Weights of a small transformer language model: a variant of Muon for these matrices, 87M tokens.
Each number is 200 + 40 x the weight over its row's rms, rounded and kept within 0 to 999. Layers, rows and columns count from 0. The size before them is the row's rms in percent of the matrix's.

# layer 3 attention key, 128x128, rms 0.0743, rows 100-127, columns 0-63
110,217,227,250,223,277,170,189,183,202,247,155,222,194,243,215,167,229,183,280,149,132,196,202,249,184,236,230,185,182,212,277,135,212,251,206,199,170,178,205,177,235,241,198,169,223,252,259,228,184,190,206,191,211,136,210,207,136,181,230,214,148,171,174,179
104,262,192,263,175,256,246,233,165,208,186,196,224,260,261,179,232,229,311,206,221,162,201,200,211,203,265,183,118,182,249,153,194,221,210,190,200,180,257,211,182,216,209,242,188,211,172,104,239,295,183,205,224,225,244,212,161,235,160,249,185,252,177,111,224
089,185,173,184,287,188,249,274,182,243,199,211,174,302,178,147,199,220,138,158,232,223,228,182,219,257,249,206,225,231,157,186,141,205,237,191,300,155,106,214,202,205,202,219,219,236,129,166,204,197,199,174,194,255,187,189,241,128,224,231,153,242,182,201,229
099,170,219,167,186,164,262,219,217,105,157,218,126,174,180,155,240,133,195,199,280,242,145,155,162,193,228,200,168,243,172,188,212,185,167,193,155,238,219,138,208,205,210,202,207,192,112,204,188,177,210,170,206,109,283,167,199,217,117,205,147,171,208,106,201
101,209,226,210,200,5,152,238,179,197,201,160,193,82,212,184,194,215,193,303,207,238,189,214,209,200,243,194,146,201,160,239,172,162,63,175,178,178,196,206,189,231,138,183,163,202,201,198,285,283,180,191,190,194,145,139,201,184,189,152,213,193,171,211,135
091,164,154,140,267,195,169,126,245,126,208,174,163,300,219,200,139,163,163,218,184,206,148,195,212,209,248,229,143,174,162,154,210,214,180,258,191,97,187,215,245,143,215,140,210,146,244,176,213,242,177,122,236,246,184,207,201,188,184,100,180,168,187,136,210
112,161,161,246,198,198,217,170,236,230,219,217,245,167,240,214,259,171,154,301,156,165,192,205,205,195,176,205,198,181,118,248,274,231,178,223,148,141,207,258,201,215,168,243,210,153,206,224,132,188,136,200,245,275,252,309,200,204,237,182,167,221,227,294,242
107,220,223,141,206,164,184,96,261,162,194,236,208,207,253,232,164,185,173,132,243,264,144,198,153,214,235,249,219,178,253,190,225,119,235,170,285,174,189,166,223,163,265,192,138,224,210,140,227,242,193,166,177,190,184,115,161,248,207,144,233,181,185,242,198
105,143,275,259,163,224,162,239,216,225,214,193,169,129,200,157,160,81,224,143,242,219,194,247,184,162,216,234,189,215,196,180,202,203,183,159,223,191,196,193,175,224,217,181,184,181,220,155,250,261,186,141,190,262,172,228,255,160,103,214,148,222,186,184,196
076,237,237,218,167,233,226,214,208,168,136,246,316,150,129,140,232,160,224,241,164,267,244,166,145,181,244,222,211,209,202,145,216,200,218,217,178,292,241,191,211,195,194,208,183,170,162,276,202,177,232,193,205,191,294,274,181,212,222,262,159,218,223,176,187
084,260,233,150,201,194,173,194,130,182,229,187,201,192,191,148,246,160,196,229,210,148,203,189,122,178,206,235,118,240,177,113,268,170,151,159,236,183,173,213,137,254,171,314,161,190,216,144,219,109,292,205,186,156,259,238,143,195,211,110,202,221,205,199,234
098,235,271,200,197,167,174,221,215,169,214,236,134,237,187,215,290,168,229,203,188,238,195,206,158,162,235,231,212,192,224,171,183,107,186,147,213,163,186,219,235,201,250,203,184,244,214,232,161,218,182,123,231,240,113,128,224,141,242,158,234,203,108,272,151
095,206,236,100,213,149,281,187,201,248,155,192,175,108,192,201,231,137,159,147,271,215,200,243,197,240,255,207,146,241,226,178,215,203,228,152,180,255,176,184,140,209,214,241,124,193,228,160,197,168,160,165,242,171,146,198,225,266,144,210,216,188,199,265,216
084,194,164,240,195,183,187,207,196,344,194,174,161,200,170,303,242,246,219,177,190,214,121,215,153,210,169,164,260,170,195,251,151,203,150,196,164,172,179,216,218,190,234,232,120,178,231,180,221,180,210,204,167,266,104,199,155,182,166,192,167,228,246,209,219
102,193,222,148,184,112,242,192,277,178,143,153,261,155,152,133,197,188,197,161,244,216,220,199,278,211,209,246,217,162,201,176,155,168,176,110,283,212,247,213,214,215,158,196,177,192,166,141,141,199,82,183,222,189,276,232,241,190,156,166,189,195,239,92,227
100,225,191,174,223,198,116,201,168,159,208,130,197,238,191,280,153,234,116,237,172,236,279,157,140,225,163,199,189,216,263,219,214,151,200,191,252,271,230,159,255,217,251,163,252,179,201,209,191,180,224,223,203,252,178,235,152,146,208,237,254,159,116,243,254
093,201,251,222,217,276,152,175,231,180,220,243,231,205,237,237,160,284,135,178,193,174,169,195,227,170,222,143,206,212,181,236,196,185,272,233,192,169,216,219,194,200,177,198,273,204,206,262,251,236,279,234,193,222,108,140,249,158,302,185,199,199,177,321,218
109,165,177,180,233,234,118,246,247,210,207,231,260,169,195,152,181,220,178,196,120,255,204,159,164,177,221,248,324,193,221,161,208,153,234,252,230,202,181,193,239,143,202,167,236,226,215,220,248,142,191,193,222,155,164,137,254,202,268,167,158,119,186,144,229
099,233,168,152,213,201,182,159,199,190,199,172,179,235,188,199,251,183,192,181,130,161,240,223,235,228,134,223,200,247,215,187,143,154,220,176,165,154,194,135,211,177,206,100,178,188,182,190,214,124,153,224,242,259,151,259,179,114,237,180,218,180,218,157,166
083,145,223,221,183,257,152,143,183,175,256,253,212,163,129,279,203,136,183,254,196,200,184,207,154,221,179,164,219,222,175,131,252,162,152,265,177,259,177,250,169,215,240,200,235,157,208,235,151,203,185,223,238,224,176,168,295,211,213,148,224,246,228,206,299
099,167,208,190,171,188,249,170,177,137,155,215,209,168,216,226,235,156,201,152,243,282,171,236,215,228,235,137,169,161,168,159,238,159,140,138,230,231,210,225,204,221,166,131,252,163,213,144,281,283,156,178,187,174,238,204,208,227,189,199,138,199,196,265,232
095,245,178,161,155,120,231,177,174,186,171,218,181,215,235,203,233,237,238,218,302,173,184,189,145,174,200,214,210,185,265,239,167,194,120,165,194,212,209,159,200,244,184,243,185,213,230,186,164,183,191,253,161,209,192,244,225,233,183,298,225,207,201,247,219
114,186,215,128,264,204,269,159,182,130,201,219,208,183,177,148,265,242,298,139,199,212,168,192,240,182,230,191,194,174,208,234,152,212,173,205,247,179,262,240,168,208,122,226,182,154,222,127,210,234,130,187,234,179,177,161,184,280,217,116,189,147,191,197,176
105,156,148,170,183,162,222,217,223,224,155,127,176,206,231,245,199,185,227,231,230,224,158,154,169,213,210,168,128,256,150,156,238,225,86,178,153,238,257,193,209,101,148,195,205,235,178,183,204,241,224,203,144,213,233,274,186,265,142,219,172,205,256,223,193
085,224,116,257,164,250,234,159,170,212,199,178,161,252,219,197,228,194,241,217,183,183,243,233,73,168,208,222,219,210,261,169,216,182,207,214,218,190,206,223,190,205,250,149,231,175,194,211,178,330,178,210,185,231,200,241,197,210,199,249,279,254,237,203,232
099,193,212,195,178,109,228,89,263,183,215,206,214,189,202,237,160,205,151,188,230,217,183,220,188,209,178,205,248,203,192,196,235,178,189,297,161,201,186,164,186,179,154,166,205,213,184,240,185,301,141,217,189,176,239,130,188,210,127,156,273,207,190,206,118
094,243,262,107,207,230,79,155,240,208,186,159,159,258,198,206,204,154,186,210,168,175,198,210,168,190,186,226,274,238,235,162,205,162,260,196,214,192,177,200,214,171,148,232,186,198,213,279,233,221,214,230,245,234,156,176,179,184,193,246,275,204,176,259,164
093,186,155,213,283,160,234,176,173,220,221,216,250,154,224,244,166,235,187,254,140,228,226,221,206,148,191,202,248,240,186,246,186,239,157,188,228,178,220,237,169,178,243,244,239,176,168,231,130,114,250,223,139,229,208,195,206,224,205,262,201,180,257,146,261